From a checkpoint of a small transformer trained on Wikipedia: LayerNorm before each block.
Each number is 128 + 32 x the weight over its row's rms, rounded and kept within 0 to 255. Layers, rows and columns count from 0. Numbers have three digits each. The size before them is the row's rms in percent of the matrix's.

# down: layer 3 MLP down (transposed), 960x160, rms 0.145, rows 516-535, columns 0-159
# up: layer 3 MLP up, 960x160, rms 0.211, rows 517-536, columns 0-159
down516 097:136121160106177134106148094122129128156072139115183137164143125085148112130138100082155121137132096115127087097141110090131087153099066156090153131160126097151099115114116155132181150110160136111117117101209117186138205135098131108134094152092175191106121154083119115140147120157143129111099119165077144122111113033169107089101125159117178114116134086137114066097103091110144157195071124143180139169131082182146076130145142135194154131147130164125084141096158199124171167070071191
up517 102:097162108135078159167114184116132117177159086166113107147135076113113127118135156079076169098161078116119127139115164062105098101116167106109160172181128154107119110142099096128136113147146086159116135100097120057112120228173131119116082092039123204144069143183090121165148126122093182090161118069131122113142089136151084128170150141071090173165159116063166094125139134106091116174135133158144099121104156101179128122098158172100104111162107110103123142117101125148096125188147131
down517 102:089113158095066164184135126127149125120123118148084178154151128129127113170171111128131104174119099067127103140146114091121141127098152148064133115193189126141109130132094159112125154123204105143109140101102161076093140120152081125154195120147094121082094168173186150110114157118144155122129110161170129232135097186082104083080063145131083097153135114145120175139162147116096140175113157092151146116138136095151144187170158096086143156168138115183112148163119126080222109113155114
up518 098:121152132161125113107087110096146086128153133117133132131154106087165129094086115143145160133179171128172091101116183109114116142141126109142083083135145166148138182193150189110151191190189096116066144146104115100097123019113154093165171082183117064152128128123122117128164139106129136158152131143088101173099146097168190100150147148109051081175097140125103096104163142130103194131117181084088117123101084116076076151120133130137140103101141202133102124074111149119123122159121090
down518 106:109125136153112186122150107122140110104142132080119113209068186169124147150105140103151062057125096167137166128133119130107115179137137074135170153128140153130101104160147151139158149105171171160172088127137186074085063097109093105108121098152110160132139094146171093129112047079118103139033158103143119093102084125064105154126082126140111136118140115183181098117163202107151131133139127138119129134089114128130123127140124184083106160167099097144124132144043162092099124169140189
up519 087:126128127108059116159087123108123114074134175108128086130154165154160161118167055117178122098137167151096171168183111147128107128153039102086116145125091134107102163177147166128121124144107163134109047139174085126109119116088134136126124141119126074171129130203159092114197084084150062128098129136129133150081088093127090076158096174094071131095117161179135091211148187122125085116091130146139107133110112124146175201131132134112117151149135121121119107150128157104090164160156181
down519 094:118103146171154156117133077133082145129155132064142184056102176161138166117146083149129084152115127075132184136147135185143087128064169145152148106128194120125173114124112098158123119187079111160140117126078156101195126133105125082143089087145151160101121194123120153134077151162128106153174148106103069191114128184069163186111113125079148126108091116128140161156080105141164185155130101174180182154136135182132137147160112198143165145165134111144177138143101121136125111148155160
up520 093:189142085087100115163092135122164142061110114148124091122119111142131106127120019102141121116175143185140120157102070128130116116140082111114166151136141195089184134137117088177140132143153145113119129110128107146147120099117180118173131174099114113115065167119096151121148159120074108028196115153156126195134143173195096138119145186097139148125125098154154121149151065070105143093130084141133133161085136131115172134129105165126111106104174056092165123057115160095108156121099141
down520 106:143109178129103099159083168086096158051152071078158141149093113129149101119232137155170150139094167120098127179107189178142106135149131156167102171141141050179144110132127153158121135150141132158118143099164144141130134129150166074150148107092172096103129120111136061150158112111134173110164150189151076106166094122169166075156134109155099191104140135160106135103092149089140173164135102184137109082094145135144097131109099088080124168118132095108099115135110167205113149185158143
up521 109:173155111125133143154155150084164127090113128129155147079117119083104110073110136138119183147098075132131169091137096054152124117116134152099120118219097171155117165144133173135145156115159152075141109140120136124076101131131140105179149151123121122112131115143131145175195111188190079167108133082109114141172156215168089101086125150117180104095126114149090071114135083104099152104029070121185098108142062081134149105118160086104130166145122157095080100116124089175148133142123130
down521 091:168168170111105119068167188143179131127097176105115084123138140177135102153093142081101132159121100194132098077111073114102120091144138117129071170153083162099157121147128140178188121173161143133141099076154108126141108161119155084121132142104095140140135156134123096143108145142174157140170155118210112102137144151079141067101144050126123162108103107155069153164191157072114071159168098133091143126129138107204139123158085128092123170158094159131175171140145149164166150156165180
up522 077:141167092157087094073091140096152131111057172149067145130169140128186121169119175126132200146186101185152150152119143110070151110089178163112153160108167158139133152134167162109187146141158156108147137120112120116132158162119147087189156162137071143129114127114128103125173109113109082128145135122155038116150111131188152133153153086109139173137120113150172165086086188110161091113071152118142112187132114116106207077131144144138176097167183103135081116162081115154081111115110129
down522 073:090106133182102138134128149113114154165114098121148113071106097079183173155109126174092112140161146195114112106088137128094094110106158156073131111175193116117110052110155169128140142138119190092140112156132187130142143132158105103128103165125150054139164127173190150149203185139105170089088168140165151130121136174162133176145088129172136153176148122060140093123093167150159158163149108113128109172116153149126140189117139158045134064129147102111131147104139103124052144138087103
up523 088:108131135163128183134168155101150153180133162141137091148112093081129086137134112113088152097144075155069082070133165151066043162112135128147106111135067119119113154097145118152176147228156155131135115183097129107124105173184068129088138164163077163151186117159107188101156097147149157103102149153136092114090125143132140151106097110127134171125163135174144068178129110095092144117146111110138131083178169111092171160126080086110081084161136131166072149169106163134125113097100143
down523 067:131085097125131174092084091161098085154083066091109113102162165092156118121133183182161086145064123142188098108117072102144148105159103068083125108152092132104128123147169088167149086068169121138105143061131148138116105087103167147120192115126166123106104127127071112127121153144152101147114139104127090124185164119128102112087107123131113132066084095113142163153166102080092146155148100137104182163139142165069112052172149127105153127091165104091175128106061077140166129104184121
up524 110:097131102129139113200195157143106141137141150079142145063122105154124155143147088172170133122063109157194143090115156136206167095149116112134163164137120054150131110114111186132182169123096110105121181142121135122123085113181095132101146095166081129109159175207120159118118125087115163153068118108084129167129165143078111210153136113111131104121140187119163090111117120142147151182111127125164105161062078147083096131109147129099140078103054185084117119116126103113101124103102118
down524 097:148146122179111128084079136094193129156154145160097142140152118160146171129193166145077122066139119128148138092127084188156140108152110135107166180147093108181087109109130104085110094132134114178127156150139161134082116093077112145164102111166194134099140116108158127097102115144170126122150149161194141059144156082170161152122164117099150104168156159043117140108140117147184170182123093149152129132118164121114127126096115140153029126134090211101097096108091182160140061116129116
up525 103:130181136112114141127107111150095109137152113104177079120086036108124117121094127128119175165187142121124201184125128110119160139145130113137156148154082099124119104192133129110079086169109111155158118158150123141133106091129123087202139080113169101150097103138160178161194059138087128108090134101084129115137172126118104094135108134098088146143137154095108177147096163098068066147149103066177093104124144091087168118114124096087106147086149145102175113139150141211141094153108037
down525 106:063145137160131137134144134112123175196161113085152146176050123123125132172139087135140116160149122156132142124154136107107193116166145177185122080043114151119141075151108131114147137184091074152059089155128120147176111155111106137150105063087122134113119131127111172178093173107149129094123179175102128104102142105121112115114121054193159108145125125101165171128129159192109128163105104136125083118114205154165104126080093095101164124153167125141153185105146129153160103151133040
up526 103:115135156106130151160112136153157174085064106172186165162091173122090122191159115124141161106109147113200130096118147105199175167126040150152103107150118166107165079120119132090139160189098175110139136114141110138124156117160107110178169164122144128024117095145124107188126095111099050144135112137144135143099138173108138159108094131094117148106090131166165136083150121120094142131160161059087153202107119126130134125063157129071131140124084144182130112099155131108121080133079122
down526 102:139025173111179114136076084142149134164156141138123124196147155160087172178155123201052094166159142110111146126103160105089166134121122160160121089131133091113095163112164101096136139141157100052131113099165151136139169118087105089086120170143095074133125158138021068115167119117113185098093146147148120164087104150098130109098103144155140182153104177163098120132140131107121189066118120078127168141140149144138125156114094140126141147063141125096089100101124159090117138107104108
up527 090:177149185125143119117146181075122185084035139144109178118157120120118143072114139120128164151121141130106129070102074088118140125128197131147105098091123138125120115142163117076071137081116113131146100140174140107134095085103115064132228141108140081117164161178126113184142153161148100119064124190160167157097176127103077094121131188183080148123142105137126121144107153148133136082127161164167039108094135116098143103112124078142118146126127116135098096184146152112102134107179164
down527 090:162096158143106101089103145108137142150092135136116157157089155181195184108149140157160113104121195123123170124124134181109129123123130132175122146134168185085090165172158078113164155126117152143118125091197084152071146168122179068087071107092110091176151184120111085096089127181113151115123154097178155148081132175098138125145108114115127144115080145124108133137152094121070171113174141188142165145108097146098160108123135158162088114092121074161149186091093170128170052132189136
up528 107:136137134085154117145158157127119099096171176100159115101110127191149106118130125089086206117118103108131177175086106113084146133066112136079111154123172164180122129148132089071152122092112153091137102182112156105105157177059091181074101169128090087128142097116087131176144179116031091057111143199139110121091132097141117152165161128093136128158113147159151148125131131111077163141140119145169144089111092123073141137092113114150163092167132162112170127154215156147084126115134149
down528 100:121147171130131145124130142172116166165178138168112146121155149149121104091116178070117114065072109083111127197170120125090145104106143116163150088163142109114077118153121089068129095097127151184073086117156097177110157096173117081103094122184169148126109139115160171119178107154101193118116114180152136122140151175174146105105154081087124098120145131156078109123199138135131194112131132172177116087102148127090185153163112107119125043129114093170188136081116186134075122128112101
up529 104:126115159160145093137070115144196106169104150108143120167071127106070108146138118154178184152168149137162227118099119136122138162108163072101109165141130143069122097141125127099134152130155162178105125133103116124096156105171196129133094114145085123172109080133136137141165074078147122139122145046158108131210109114075104147171146060095096178127143149119109083077154116165080101128065106134166115137144072096129121164078179094114133140089151114147181088149158122146141157101159134
down529 091:151129178179129179140119199140070113127104077120163165103209119153115109068074135105124149138135118125124131174150097083103128116120115141147076126049157129149085132091145163150126154126129083135145097098144075168156092167103106127091130136134107176123084143147119087173071131105060144121161138153116090141155151145148117110148249134204141154112111086150142145132121072126146126110102153199181149158121091159113145168111155140133145175171150080071123177134111128109107135134176163
up530 104:136122122131064063161154102100119183113134097158169139108142085172136217142103142109151134152107074112151141107061139152110144138142175144060141071124188106145100122112125185129132114089135162136096103164133112115036102133129186074205168105101107123136158131119095165161138120107125101133148082094117110141095145149108152118132156168121083085137158178112209080087085104112110138162190096158103089163085134147149124083165127156083133107125066094116141084158088092134117153139099137
down530 096:162171148167162130073208107156119171111143090116129107173152142084125149088150182127162118140145119146119129164118152130147120140120100117072118116059168156117104123162150141196136182122156137161132126093148147167181184170124146147115072134095074153142159138096075146122083094143081163148214147132148158117126132161119166077091149152058093165156170157103117094139163103118118139201153186147178093089148117173153074115116181075169083169141079163103115089132124117113107129126144140
up531 105:139162145091128122117092117132079118118092098134118151176154156128111114093131174166029182182127115174103169207131200166088107111141109207153131135186115144089091148122097094163088106119112156124181180146137148103106158120140142150078114162139118107081067096135080132183119066145064107149145119176127128144134127160127083119139074143067146125139108160103123105128130155118101132157125149176179072139141112161104149088134169087134090093070163097063134151149127155090127124171146109
down531 100:114097133129112144191133111058147115142086133136175167083161119148132167102118119132064159153150086108119123152210146180107135117079105182146159120138092110077183085149110092114189144130133158185151140153100079184119163169137119100109081173132169175117148159145120116135123152080166111090092183098116154126172160105138076125136108115100153072175145149105127140089131078117162182113128160165082108098206118163158142170175154168125170146097136124168107149165162168090062119132106130
up532 104:141104162170155115146113130071143135102118187145123179068118129114132153159113128171087112195169158100155134085123081090157102108204200109178128145082135118193109095156170105129072129107144126118082134121051179151120130132082128161171160149134147053164140142103163154129171140109115106138072095153076117142127152116112118073140091126086141106117109155102071078157108144083082104139186088131150108121105090143140202107088146134138158117154109084167126069103101155137165097119134081
down532 093:089142090159198166184154097124117121116105167161172102143156178088129059169080141083093178155149170073125131143145070105138108156119122107127112110117111142136131129121120133121120153150121147125104075111087040172138118201146117113062134175140137144119082128097184115120098166143150140126135107154091124126167151179127094074127120086127095112077159144131143136188078153174116174126189149155140149141080157077119074150143192139102174119149104123192102131097095134096204100135084127
up533 096:133101151117157139091111139135078071191118132146114215077096107102176187090107123139116151095167143154144123108098154131171138093139139056142097155167159099107106201186184116109125127107079167111144169155152127055175119146100134135124154137059112116120194092163145127155147156183168068119162094082139107140166171146110120138161097097122122125115120095142154078129123129136102116104103082054167111123145116117124137088118124092136092104176141137139102097188132158098092112114047068
down533 105:101128062151123061156169162173142163083113163153150113113146138199135147162160143119165113198133129116129140163151147128170120119117103123145125177117076134135190177118131133125104121068151087155132144081124129159167119087154131109140148144066059114172148125091100117062092084153154164139135094169214194097078147097150139146116126146192144130112103090148122106153189108074101153136111106146153129129146078183121090171128146139074114154078143139118167102141125161155181137048124102
up534 084:139099133046070127142109169130117059116139085111118121137102102183109183114178091128145147113170119170102138126072184157113129102136171133132120143112109121104128202104129139127095149164056116164175153158108085190167156161097120143100091075149122139091161161072118117115094128137126174106162142141156123065142094081150161118102147131103178161164132056130198151099156119080137152082131176167104185073181080136115146128053125113134084142128163108154139191130146116137123149109149125
down534 090:067136115144178126068175104201133198091115124088137136131157108125058180124061111143071182128089115105172160139153138108113136148058101152153150165140071165118173160145090159135165142116100116184131134141145113131085146102154165087176135169092114123189148080184110107158169134130129092124106123096139100200155120116113106103109074146174107127094079119171128147112067117114126126164172128098151098147123145095144148097098173158119147079080129087105137105077153136149186149093165161
up535 106:138159130180076139092106118170154077131099122201173146153143150125126067119061167144127150170134137070111082178091068115097088142085121178091165129118085187123070188128118202124100113129120154087099108156136070100148091098117199136109093113117175126130160108115119111099103096136120122104095139110138105126171152115174157148123102089163137161144183159116105112084123148151115118095189146119122141116136097161150091121133158128113118136122182241153167122109194122112088143168107093
down535 111:113121166109083144137169125139058114122074150124131170117101088153143101094207128108157109147160150180197125085134166118107143140153165152151128192057140107129137225137131098120125125167099154145158130148103080166166111084037132178166111123098105169084155093069150056067117156110173146103092151109154133091100142101159115138118158119088126182185104095109121130160116131154099108081082086120141102157117085130127104132086079133097132149176151120152120119131160146151089085133088129
up536 101:096147132234136095074179108174111129110146087159144117171125129117129160122165189134131093120161153183179141109128118069098085148183059129209166138157091124099066114111120119104146150178136116098145105109120127085098211101115127152133101166187161147124118083128115129093063142169083149138065141078105131147144073114113116135123133164080188151128127109093138156043128164129147152145142140148122086153142164147134082127134116118150173179146131151141111133112134140070068128102152138